{"n_layer": 12, "d_model": 96, "n_head": 3, "n_kv_head": 3, "head_dim": 32, "d_mlp": 256, "vocab_size": 1215, "activation": "swiglu", "norm": "rmsnorm", "norm_place": "pre", "norm_eps": 1e-05, "positions": "rope", "rope_base": 10000.0, "rope_fraction": 1.0, "qk_norm": false, "attn_scale": 0.177, "bias": "none", "tie_embeddings": false, "parallel_block": false, "init": "uniform", "init_std_qkv": 0.0645, "init_std_o": 0.0132, "init_std_up": 0.0645, "init_std_down": 0.00806, "optimizer": "muon_variant", "lr": 0.00809, "lr_mult_o": 1.5, "beta1": 0.95, "lr_head": 0.0077, "warmup_steps": 200, "schedule": "wsd", "decay_fraction": 0.348, "decay_shape": "linear", "final_lr_fraction": 0.05, "batch_tokens": 16384, "seq_len": 1024, "doc_mask": true, "train_tokens": 115300000, "steps": 7038, "dataset": "wikipedia_en"}
Each number is 500 + 40 x the weight over the matrix's rms, rounded and kept within 0 to 999. Layers, rows and columns count from 0. Numbers have three digits each.

# layer 6 MLP gate, 256x96, rms 0.317, rows 215-255, columns 0-95
518485444442506589504516497516487556533441444472428482513430534545516493454472563523388504407520486533460518411601532540446607563448511465520570484448485495469563518506496497480516468487485508441468545469513506438535495508540476435570485573551478475541540483481528496524497503487480559511
468514433522514546526461475482481486538552376499591536522547482451470564473467584470507481474511481467488507470498505450498525551476534518514517444529408516524455539494450498539451450532420489457503477476529545438485374449577511546362484545498561475555474535568526602552496444501532407561
521498497520467460536515473480504498510483510549464494483466548542475497411476472491404503484499472505468571517513559503491461543493505532396495460481479463515465486432456490411512556455425520536463472469490536489497451495522453466541583496468533565536512432419569544529504484524372555539
549577538478499508505518472516513444550489524542462540535523481496490471496517503486483561480525508519470533484498517526481588538533498497471523502499483532444436431444483512507548528393482500524405528507536514535524500483482470442508518502478546447520486393546525506435451502502484465517
407508520481531554493484490528511413527498481495481481487457491494559487538480512528521451473643506496458537515513508444496407508556390505503503547491550491460494501442492510491493508533435455561492580521541451552470518536544563522561540474487441462503467531483445421509459436558537512487
579503546486510415507408470511533536508489483453512571483553530457429481518472471571475477499496494545489509501539457573469556500474540527469472455448487462496470551466524560559421555431525497517442532492505532379475492497510537523457479578529587488508439422468484535509543505471547503454
436517501489539528471505505529501508402540509513541483528567491549453508536501542567444504536499490543409499465522507473519483517501504534498582538525521558505523558566571546519528517527515442536468486574518567475498471542469502527470521533424474435617503589494560439514428519587497521514
463466437461472591491583523489459502478533556485556472528491508501520456469461448509408499493447507523543515521556444505519517530532486448510502483470471530548504605554520486529507498475480433469504524484546525485493567511561548503518460553445541534491482547448543518491501513469579571570
446442538537535449505558461518503452527483469582595463525538574463577549494456499498449487554525548580498466502482542534545597504476457505484522478542511493542491602491512553548523537430567524445508499456470499549477470485500584453480510536566563449515585435458464456575544548432485490499
492469497512471439502468514481474535532486491513484497417504480482507505490538473517488504508496526557514536497471494522514499528491520512490486537451494538501501482485540501517483501500462447492557478488499516526538464464507455494527525494519462503487500516467573540446546466470526486562
505447519493490504529508505539480468590528460478538537505454470519506510491524498504465521487524608446494454453520531551537480526467478514483537515459427536471464498499474553495494489507457481463416501492512500521486457504551545567573517502486512504516440541499469488507526467517531476503
506531467438536518451603517537450506470507504573499510542439548443456532508446505509559537444595454525499526518515467448555481513509546463515483506468493516462529495487500475456594484483416411503455566501373532437439517488522458478445451496540524428518433404466541525521529559479480473427
479498488520518489523541486525411475477597497486489507407532533489457497494445557554483512511561559463460534453446525521497492533533407528519608460392475408486473464436418466481555526512506483425529514459473533422446480545513486486521581456431422461528438517523461529522523454476559533468
499514510516497518499507507427519510474488529493492477511483510524476491518505524477515427552510463524492499547498516445493471502499480515505482468500491490508559522507542479485471516506491475516474521486503526521524548520489538507559501512474466483511504512598471500538450520473467481457
517436402496591573504497526427496461476497464553624461503492507535498533524482465477565499487541504516509529453508536461523508358484483470476488451511446499537501500563547501432485462420530517541462568496596451497443485503567527460481548530544517510480519486516552540551465405445477487453
538470418506497506440563487509517535545494457518489614551488574520549456415536552457528524428569448500515500518477493468465550485404577478488480497547508477506433552454500462464419512552462472434557512544530564511486502530467496504449510556488511506457439508482475493421498545549553502477
569573470533469493430518461534528516513498552494486475460500499452432499444368497561431534480428514461443540534524542459524448454487414505494580539566487474408520442516482498459534486538578408475584494458491569462524480505547478478464553498486492472456525516362482543544514441461498503524
451545506551460474410494510512432456531551452537460486471540494464483549546450444421422480483449638437459474435549564445505491511500485504472586465509441474549489510463484444467479518524477556474505509497487476451524500536543530524419525462500536445481501500511438511545494506543523555476
485490485536536553476479510569473534541471502505496502537479525505506524468544471501501452533518491490479504508504480510453458481511494500485495545500512521531469471534494500555551505544450509477547465491518578516543456540525487502491495490507514527516523471488543467480489498513514477497
507472543514484512520549468491470548470469523484535462480514515523459474478462502549423448507518469497534515483549539503463522488495465551503438512548410399600503522469474451564514421509490490448555522543504494492511541427521493493518518517501460518540547530420553450507516504493509478477
486526460496524501508489508477506461477525544439488557523524477536505549497480500579458427466548490489471513457508466484538519556502535540455539494524455367508504532438498571538495547483411526434516463379430502522441530502512497479534440437493581497511546500526569446503425575394533482508
485499512450477470495564470492441524453510467544512490454544533478553506479487518539416476484481545503450510452514502463533523514489508567437583567573511541557561554511412465473503519423526522401469427531553496451448473476458490453440481559567613493481461487487508472417519529432484471526
460510574515548418533510499471452469562488487522528531485491477371565507456406526483451466387496556522456491455464425470517484498441521459502487539549454435439538485558492597541450454519460487432446482457574523434456473481503504458440464578480426491504451513541543446512472420545474482443
494522531505543473435478530457499550503465506500532492477472481497439515443537545462455475557440479517467542490542530493526531445469522459533518499515520538521497488500523448493474562441467533538523494487450481470471485478525534519514511535509510511452521563488536529551516488453420524505
429543514501446501531504517449513501512575440498483448455426492525497458495562488477487530525550494465552531574500527512466526494518452537542515464536460525515453519527515534534484470519519522513556465538514469514521514508510497475446514507455457538523477511479534499470521494487513479502
523508492493443535528476505530523464561494466511514472514498572518484505446445488526546517529495523478526479486518497543478526472545471470456490504526510553509442570480489510449493530456494512518494488507527549459468447494479506505549522518440512475459497502518493555455420470449472462525
494516479511497517494584423538509544470522494485497564520495498496478544534427488474534545504463482442447493424538497519411417513549500505474487539520492509481490530556612498508530526498492441428491499528484534597507556500542465529486500473516440551521486542400445488508474539480505416554
512506470471449491494456482448532456569481523531465499464528537514473510469478501559504484548528493496410488526486485477485535438491556511515523538473490435495498488515449475514483476514492483450483534430497509505487474473490495472567466540486492585550474525535503546489516466485496532504
536507435529476515546605495505480523573552462487544474447491454504428519586477533490499557441491535508451525450466490431558561479497522518462525528498470469475512472497553499438553465499475503515463500516640500557480506582541513563513543478476503478510550454477593494493525469479511544500
558522443463528482441479467508445521521411541533451572505625447487483507434429529573456530521461520568529438438515497522439432526525538533456531534477611517487448545508488508486580513485530482530450453535411515547483485538469503570457539463519581502514505562514491517475411451441499514557
525458469545452464488508496470498542514481531426486527553515487500432558482468525504490464471490548485482479427490531548458491535565525538453552440610490458480466502474599547444523533418494468490433567465425488508430542512490567495569555501422488471566454454536493368507465507485441435504
478500522469538464426544485526550518507539461456425516425551503477484502472465487581446504497467555521490509454513531509564558474454522451493443424494458521398509534451535531431491525463494406559497480507488540568581491454548482504476495479531468472458445415436485487466435535521477546495
496389403514475442494515440501444548435498505507461497482608534554506512478506494515494481439479550462449545476537525485443523456408552458474468508533453519419537518476499538474468447522506505563455480436510554545454532479498480432504562558496497396495447510431550524549502533491562460488
552476512505465496515487535453548463498485519546523473468524502522525481508504512539516510532514505508542473517497538509550528538508481557515458519478455474453569489523500536514521512512514477529479511494491460496538515496459520519514494485451440529502489513509521488472528551480510538461
521530418501511542512553430525507599529517500502445538489511501496473578558484491417537529548492481512470502403483535499491483561465531486497543503552513579527490439529531524453571445479510470458579594520456513499479527561524491567404506475497512509449400478450492510510477538537462491501
509525519488445426533468468522427481455584502554468492540482491492474497470497525486528467520552496447474462470625420467474525559435503486436537407469484563561504432488602503466505439526522491435465460484502564507453534494456501519470450564446495509499463530493520466458536572505538488544
405423504534453401534465463472501547551516523501408533533505576481484476507486498437479495547486520511538505472497519533523479471493454521449426534459489476495442521455497521407512512497496471483567544518535551547465487543518452597546450517506465583452426543503421454547458492506535534557
466522513485478513552542482472504527515460488544530518523520445545528487510481440521557475470501434515498498520612458478461476501465402541484524554519450493547493562485570562481492502487442468473527572525518505468480453433525450540482455499542525468560517569445551541514571491506551473456
438509558523436433509589461520501406473509449527538575471526511544509506444496468497465528496540483479508500483457548510490530548477448489397520523487485549445469588548543585518558541475495464557478534483571530474461487492458453507509534487596529530495511497502449543536405538549444484466
537466569464364435519493465406525489448459487566529530519485547441439510504455529434487488443538559513533530460457486495546536503428423423482539525497411519534494499458531478553445517569487495447545590504523512474438481481558447446410568510497473557496495493541437486494564486467507530576
474519502532465483481485464463507508500487485458474496488489502545501463518523523514492494488513504516425567498505502491521514496469465499503453513472508536496510479534505536546477489500529513484476489482467500492566499528511507529548490512487505505506495517580512489447520541462485502507
# layer 6 MLP up, 256x96, rms 0.331, rows 215-255, columns 0-95
502501454489462553504455448447532466416502543473496465485537476515483563560515380400539524468487484491499519505442524506548474440479570532547410518576473428497419440560542476547528475463432508510469525573495525595462549501508487437514536503499492542439503576459546567482505493503448479480
409577549464464519491557454429572493481460515557597528539483447488582461514462453549504494511533466484511439506467495517444463501521467520592568597431552459511480524553525515501495537526483483533402498494426428452581516517478426517547514518545457550482513530486512479492517487580469585418
442510506477492540475485535493479439515449477536559510482412507518494469557477522467436468467522485532440496554512602500470522505527417516446498459476479433437440479516445483493516454572486508527483538550478457515441480497493487456528581456410564541557491552423470518532566461559450524468
507447510527404463482503459557456485473500543485509473488470575546503459500432459522499490562516505505475456561535519495462530501550506540538462429536524491498485489496528505514498406546503431521473500505504466487499534526494481468526443533460441478430519522497518512461481503478432482502
438541543522462492513472587494522488482478515519564456487430468578504460547528472484499487490551504505508495541532532513530433466451604545449522493436538542451526468510517530557522521510541436498475501518578467502465537561581528473456518527462498504516445508480516422557489509519537497483
452539532536534545612535508466529422519559538481531466527407547507499473433440464427428552511497480467539506600529525511536528452497503502506508618587488507508450477509541532487542455493493454472470407526532538509462574568499466517502550465507530550465507534509570435444433542516521469516
423464461469596485465560558506462530445516530483482508519502413434454445476515578481505507518508491518518536618518500543494531536519537552569549504495493511523520511496461551480526540555508452444590478508479484537470450514460464512513495480503502562528576573503532517542494484545503527520
449483528518524480490503557489501479463505516459480502572412481468465516481500485500474493549528452552503514468462539513451497514478515554489431541541523474522435534550449462502518550501527538495506460468564467547470475472564553467484452488477533513565480473473524506548537508524496528482
438489510472531523476514588486519547554451456518450475566491459506447431525538484572461482483530504554511548501532478504471491444473593505498481456501520530460546534437626471591488471501422537533506483502478527417579458507493485477514377460492516567511489540505558551449525499478463452451
557475442523481477512493498509514443505521518462521472528520521553558520458521541518508516515486523470489483478508449546475538503525515508488507509474511454504467488534452492504565500494536496456496478452557437485541481586463540496466465537497546553502531543443556471500555460537527510491
534548596551521500484472510513518553498502527550521540488472499540428475515478541509531475527508518534502552508489484594428510511492484506501538548463539488589524536541518536474460490481414462522528490459471534500473537512527488416493497479502515525446610502516420510520514434449544453437
401435490529597546529572431529427516583456455418466491470526517466514526531475512554525513571527650563488463499490461529466549519529545507504443476473477445552580509525496492524478515473579486521514497477469480457523541501436502463477498488466531503528464551494514533537475533573475515512
482541501542522440601402533536495447494563416531537554524478509472515450455476570476543466509484511464528413559460453489462477526488425435546477451504452490558501535491513518455474518455491491512519494473515526489472498445508455529566477485574457417474536547513430533508429534481478474437
496456472485489502534438515457456481527512474406515492459522489487499462505475503512520508469474545492534554483471466511514468481511520464541495498425552468501520509511513455509507490522499490497541475441504459508525471513531472480453576494540502553523498550485516539475467488469527530544
461503399483483508479517524449555474575544510510552579489521515606527484429540530493482463505482476480541523551483489464542532480529455490514448487488478507549508506505454543532488480515479527572533479520481525509520454528532513404497526560540373475547521527468501578573439494456492508432
507515515507439517549493532474514455464514510513404520592519541511554518461571454473463488529628529532528524532513418543518508532460543475526504472487503472514539480463467502512431453615482496501448439496526513492540493543505416432471510532476456505444478438551530495459508527564520482520
585424532453483501481505514526478474448487558495475518523541457476575433548571466504497557522484468510519491473541531517467463436536522465512513435548547484528451524466496529501400484487474528480632527591455465531459561470585471508526505481526539438374573465526530595500551496539537524502
473560479463530501413508412513416496547470465537533460428548438508489528511494569455484533518532476523582449478420486400499449539548528508501492567509547574561512446519493513486548451517548523508532512462512491479552504460450532493465546463418487446428446479520500486488518526484435530507
493534496536541548531485474533525499484505522519436493514525522572535568515479526488437507497524453542540456487562417485511523506524504532520493472519493476478583476541504524514514456479475473483511582562502485538533505463513516526486490507404473490493529481451494502449512544479495471515
526550510515536532475466524495529500494466527551499551484459421477455457566506493568572520426518525526557543504509491500520553400532506467509539548420471574525513427468499473514491493524494534518513457440542504516450470482472458475399449438480517482492480513491537494491515466548522490504
483457511523474464477437486449485490543434517523500491493510442465450520553516489572546531518582473501547527462462524530486391563470539452472498590547483503479474496411461450513554553461480561478482504567419457455517472466483503564497466438453515563486531471464597499573504569459456564501
490511451594506447469515491460416501534495531483525546455517540525509500472498474473469514509520449490498480560427500574567518453516528482500468455443469434482530498432511486456489517503496489562396481462490468501542482422519672491372487526591513438535501536490533488489435502498485545538
548473546514487490438561550532547593414458512508449486544555395496481496552497521533512513451546479495418530562502428519532399550500539485490408515521459534498523488456493482488442556488544489498575426525508505476468515510535454483409441497499503551468478615393517538545479465511492604532
492578511544459437503498492523472531519564430548435531514560494507533535545433512497514458567536512529489486528401543487444545528510528487456471493479516444463484486542483497509477501515474487501473485497526562505505507525523448503494543508545501462491530472549507469480527497502540450497
511527502499473489483521509448498534541510466505441465516430517496524447536539493511486504497578486478556447546522485506425522490545488495512538516590458485450495498479492520509486457562505540523495488515496459502479471496496517544495547487460494510577509481428542452503490531505472520464
541535545530515454480513513509509494555489489463451451487512506514515542404487511455515498525428473519530444511508502501541501433453481463481491472507505525500490559500466555427482511394466459534500533526548460541487462517438447530554455470545474546501467502467471552512545526459505473533
556606477487515514498533479511499513522470468436568479584453500532477521510505492488449475549487508494462518449491583502461487540524537517446521557564548582538582457531540499454563481477462504460511512412470454559507459544521444539536506483499448489522501512458500479474480528540525551529
532485543467548528498531499610531488498577501521465544506541514505491486449496493492545476489524490512489528518530481478506502523506493507477484543541526558519490462521554516464483499539528523542523553508516523550514457547501462484574521487476515476531449518476536467471550482516531468495
580518467483523401533495468429552545560513517463517536483498502548491429472524531517456403461436498470492476504478458499499523475528462492448503503512502445548529562445529497476559506552457458486464498426498547482469476500472573553501493471541449500598484518479549516522513555460515584424
542417509472480546530462540456501504538494538414541498488564497503537474516523429568445409418434511494498550457486460479476421417488450512448440489444488502492492480514392477409520448468482490460582513500497535489469544502479520530484507462530550587445492517573485546571498456449538444535
499501471549508498430484476590461513517605488517460533440491483582458481510463557507536549553494506533537538574509498453514549547542440506496450439555520509550439521488425542512508492510565559472519471497514533458573502551442562467495515492430441528525476414427507428469433462485530498512
538473451480511550582443546472494477459545533500549498522454464561472459532514540518505469449505543533483556560528485446516500520615537462504544546449556543539534468517491547544546533486520476481449531459467453515418528532527544481432588477477424415516555536524456504509541495543464506543
444496482479374491457452492402436461541504505537468540400486546499536484497497498528544451481466468542515534526535486509424521536449482477502484577449510479466483557481470485448531526502445450439506512513488503507454519465561497589495464457398484524527419500450512500520510526519566520539
557550562505533549504468516503478531508551444461539553472514465464448488514488500487540517545479483507482493478502567530459514491477496505497488513503519443530443527538479526546501570579497509557530478474526475531480528480496482516485512538489476543525501556476569497541536504496494570505
433501473507478418488598528496391464516571505477469486476535510403537527474420506481502541496447501661497510491543571493488492527528492526480589480491512571527425482495538465437530523467481530542538439523489423464452432463496434539466425476464553514467529534493555570424432594431499486463
536496520481509494417493552439475503561524482517547488496417518494507501591475495462488580439463530516499488511493538481568566510515477530503561514553438439474546548498483555598509485477550478480506433503553480549521464447501508528447529562461499442538527464435482453635541500541464528452
499507475477481516453503459505479463483485498451531507515492481570491500532508513508518473515442434499481482505488429452541412506484500526488504400572532530450468513441490522492485491454556550449498517485500496530557460424454460450522444477475539495439485503487581504503514531637456549560
493503526507443505570505469518510495566414473518448470554507570433551538518530471478543513520565490522447477544471457550545509502524526522556547540485503491483480472487438443526499529496448608545465514506524423518556484563515508519511488480467508581481422505577438453484468506453480495563
506429488529543535582545471545525451453525616462577506444459561483452550465570572518494525512488496467529436506453486436510442480424460528521513484426502536547564545466582479451480533436514523474532479502426545489422464519512495506498520553509513470550455563462535559510553469476472436570
482499501532559527540581556465402449519521557576486478465504469607553474536506514547554509600447530472493510493470559574491440523510505439474524526502461469495474519511484487465508460558504505551534507446487519532514562441477566511491534519529481481525465492478430475504410508526514529534
488566551463523445492497486486479557505487485473521519516541506494491511502488489533515491494526513450540485474480496563503516480471554515488477502523480519526509477508474462495481521552468516533576501540473414532469557465460518510464547496530525536559566484449473483516387546474502563482
# layer 6 MLP down (transposed), 256x96, rms 0.187, rows 215-255, columns 0-95
427499544553467488438493434534521477480536527480505531433547450475477511547488486474569477543493497498466497495506445543517403497522507588525463544560457502566469556502509494523446539473609474515541449465486499461439508494448461472416568526527431539495490474461489537471608519432459506522
478435561490582543520545485443469508501491508435538581477480525471453526442559575529487466462556482530558481526409485464430536564475473441547575481387511584531495492474543548458503601494454557483468553510399559506554535507501468497499546426494542572514500529551528512500465472530448462501
516478531564583513495453517417522412533441549491437561537479517508536474479522522521492513540485497464441449544556459521523500455394449526459491500487496493521503465553488570499474565440440458508528458483479519510490462469503439480495534456420485558493530496467518500482473480523371525551
451593524462463487506517442533452505449554489405478521478522487507521522439499542498503469473527547521499507510485583487531497528478535497504543483549467527558571581516439510530482491495522443539482450522529488559495477425487551508498517478510465496522449443475502485487533496525532540542
452488504480496547482552542466583471451532499453491503477566607487557396453498508445545512549491503529517491448451494460531430456467572486526549513495486491479527481549491457560445510510491541476469477568522507557501481461469580516502439518496497507451512522499520485499514471546484419466
464517533540532535503519535521492512479482505561554512541455520419542632553502558465509497457457552562441485540447567517518526543502444572427535483496490597505543390488487509470431582516518491497581532491455465488428514546472524488527493490489578573511420522491533515405534554494495521490
539458489515484475466507572486565494473492533516458448507447495500504434479533475454546543584468480539533593526523488526456516513542474527484554500535459433488461507455436451529483450520538524502536518496531458529458424507550473523562415518491510537502576428577524514485433494468458551495
504538547520518409505482561495497506420462499528504464455512583560486513480522490550514445475457496536516575514475512484492495504467483485464470491590454495482419563466518448410487553546489490514500464467434451492468502519499447500482490541460476588547471514534501544493499513458455509478
568513461459443483490644501577519509552507585441493496528487374507449475558554529557544469501501483467524438543530496508532461491478542485466512508493446428431486473510470484458471487487538518549504490485518493505486450576496480502457459505550571498461490444492490568465534586603489393504
471528486460486528464517452579469510447511494427535495481496470434504506514483489523448481463537487523490538472485518519510508535514480494514470514489502457500566501441517525497517512486526499507501482529459521499474506466471500481466524489528505496553509421477444533533498543537483555474
520522542513438471508433457414530473489468537490550542504514480502562505432448539538499441490474565519500521563468493447477529390427496497488493531451488415534428476458508523474455512487456457507513516517495504504493531536525514421472528541477476488513521561497500510542520511507504412394
558359480549505555542471458451467492462533505452476474482550486499508473502532489550442511480439505525517511543559606488471545469482543497510487551548424563531482478619584489520487447519500497450464588451519457546494518479536551558548505567536492501477506459498500476505438492493432465395
479513467466530532446510503484526509437535468473474533460529562411501505520363516400568452502518459422452465559495523506477462499517430544515503456489510483478518527550495476541563525486502415453486513468450508515462546450372494519525503496508462546443507435462514471505535503521526486493
483504505541499443471538515495539487489491531584476492516491544520469529469506509512539456508499508471433491522486507476471500498487504524424479488511466484518510523496529452458461515490480509496467494525509568480533511480497504545551469560477531497443500502516478494518513480494504414472
573524528568490431541504509466522461517506436538492430541450475522467524496487486516485551477481557549528500525506471457467546524450444541417557517485501509460453569484525528437476507482511485521571514508428485538556468543512451487483508444443530455539520511532551464524395491489473525457
458432466529495427442480482500476535527431538530390512474528466428460476561436485535502522466452542520426533499567474468473459547516481543435462434448489435495485491490479445495472531502503534512462526490457545445475442531508599517549510510508488570564566516493498601534477551458545436478
405497468504449518510494535470524478442437536415494514489500496474517526418521461515487453536462487564543498485559502535541478474515542396429541451447542591567498492522503556515454588479500560499525561450572434566533545480462487572504491584491513484497547545517446517478472482482488432454
514488538503545458437459449478536508476407574460505462509550566535549477521532506488548458562470498468453448555401455481488440506432455458511472523528572541492460548456541531460500503525570523499474503470393483575503520487521464481517520484525516515483546511452493425514511526510471600514
498455489512509493489515543480512521539487524568488488517506534469500506486550496490557473534474534484429503516482456510472477469497488480474488516490500500519463494474498469505489487536504484487487470465521566514518490520511467526533476558512514485451501497507538478514531441490520419492
501439454463513422551494479541481466400511497429424543481554479529454526469576488480531482512443551553545454522510545541506493521533542483506546447502535525517516481473476531376552487522523562563493464488483532506535502503509524552488435437515502565513528527505480479491480475526480479472
552409447499424499420539448493484466542561558545514456529506476468453478481529560435523454427404489479500420497492515496470557480436553497541454444481540507479495508539529534501560501535543533552535473542589482519493531517537563555511504585461512514499548475538427537491514482536497563557
424492505524534505533559501550464525511466536485532434449566487526488478503517527439550468533536468533473537438387445499468510533529537478535443390537558532473521406573567503553512504470491603473507483492461448479497524483418521509549510435554519490484447523520490460510431528533455396494
443606439562464478500565556530517497520491539479462500499524517536535463509527491520522470498500486494553600492569470495463497474482486469533527485469546522475473477484532551431517533519499391603521595562531573496544446516440478480485566508574482521516581486397508506511469576468526417400
486529488483533521579505480505454523533509524473491499526471423472470511523484509516484487490491455480536496498510515495552450497541492489533518479538504493509519499537500590519538521527503570508482492484501508494432479496452481514490482477527498483561498495430468473456530520546473565535
519492462497517538501475473494495499483490541550516502483549497475494532429470480530515469496464511516477486503459487466577513501487592429497547526453513464484484503498511468421509566442510477467523529527472565462470505512507537471445465478523488478421496462566476534464446514471490417496
531488526477480470506446567501563481547469585467464459517437589513455503519441478460511528503482488513529526485464486496469525414468523488451533512520466503512471533491463488481502510482502516481497506520546502534486399474478517606577483567457555524451491504439511550468486477544496452482
497581471492421521471469518478477464514532483505530500484464591551523458542419504502448407475540572497504527547516583495464562550472527493480514544487494495501448498423522456391473404482500470574506508437535482519477495567498534546467487497504550506531479513544474460491474519484573490482
466514514472514533484467448550448505466460485445507501536497429495513445510530516529454506475492516459527501573513568562525514470470527488511522455493493503513513502463458531536555486504536469530474509509481451455531562501504470464451537494529457457519519486504501491523511545525497591472
512478499543473516513544515487512496549587525441541407566419476471458465471542542445460566484388557508482453452566488451483528495475491474475569478487509446471514518429479572421507492448476499475536494527497540506500534467509484442499480507456494449502483518465554518583534503452556476477
495483464462458483548406597480510504574509501524485574587482423537496512521478482542564502517533454505604510512594491465516498579555462507452527470459497523574486478456498497534491495522543564533519580428529481478485467611465431546524513453473555538494492542569456488557462414530568492577
473465584547539485536493495478541502480469486504497545455532545482501518525516572345451506422525546477522470526476535433521503485512424560503479467509473554512519496500482467590455496461423392477548502510537571454475520465529495400559484471489451541479496472507542453543522501420495600485
588556505484524490489505477500528518523547497461573538404455521534449525478529525414498592499503532543563519562506514482508481523500480523469529498538549448554515462561498541500463535599473504478565487506435483498443496515506440480545440575493476589474507489490414455454539512491500527447
552465482440501496512486516563502507500435492469499516515618565484516434484470488436393486443522535458410501504395509416496518529431551486502511419530510479436575432518488526514449463487460529518463425476523490505491510501391484488545530464504479534511456558490513514457487539510486507450
511449444538505452480506524474527491505476517582485492506504565532519504493538520518507472483487541501453490498507489476516491512505511527471476492520494496499525481496512455463474507512500508486479524491503526493517498544521501530535481522478518502452482540521520491447517461502516457530
521519462424517465502536484522536604543447512414523474424463555457484425508434468481459522539502463490450417509509530449471505551519452489496532532613543522498478442450486491436515457509471392490479533454438482519485509542585576534490449436503517505430407515476561483544476521494552582545
531490490474475475537508550507490492541539482510550566460494467462484560535490554509502466441580425368528489542529579470447525435534529491580495500553478485421544485568519504396535525524470464478487439503484555528532558482529518524484547479573449514441454456462541528379518490525572494475
475479435501487511486576489464520460412475498518445498524502581546419456490520477470494472474529459530401486485396533507519539466512524480481511529494550539494493513507506420516514538445501429542545494510473460505503452461489461492462466484549468495546458468436493451473568595524434526569
557445468523549569509541524441474534528531505484464513535547445518496506459562555549473477575592532511549503416478493476490546506495497480561543477549533501453587497411476543418554485521393544462520503545566550489524527488575525455535524451452553540469467467594526492512560479497542480525
466537494545445471475547445482557527542478519432448517526563495402487595532446546518583544525484475485530513452507495490466520483506428524447454588512495521515502418387575477439567521441559432560563569444490535510505496511513564438476477471538507479415509480475513539497486524512530437473
495539426470397480492578505514503536514568521521474458524479458460506528492520425496605537489548528488506442501488489568493516427569506507544539534490508473479447607476566562465546513440591472583518472495490522554505481501508556548494463634465525483494579483431471527519534508469610513452
490471501525529445485492552480502512504485518587465510512481572550503509495499535509544498516477531468441508519479481474467481499497496503455486484500485503493484487507525465471480513490504494451498492485502543486516490539480481510560495537490510539441477525534521508468516454489493434525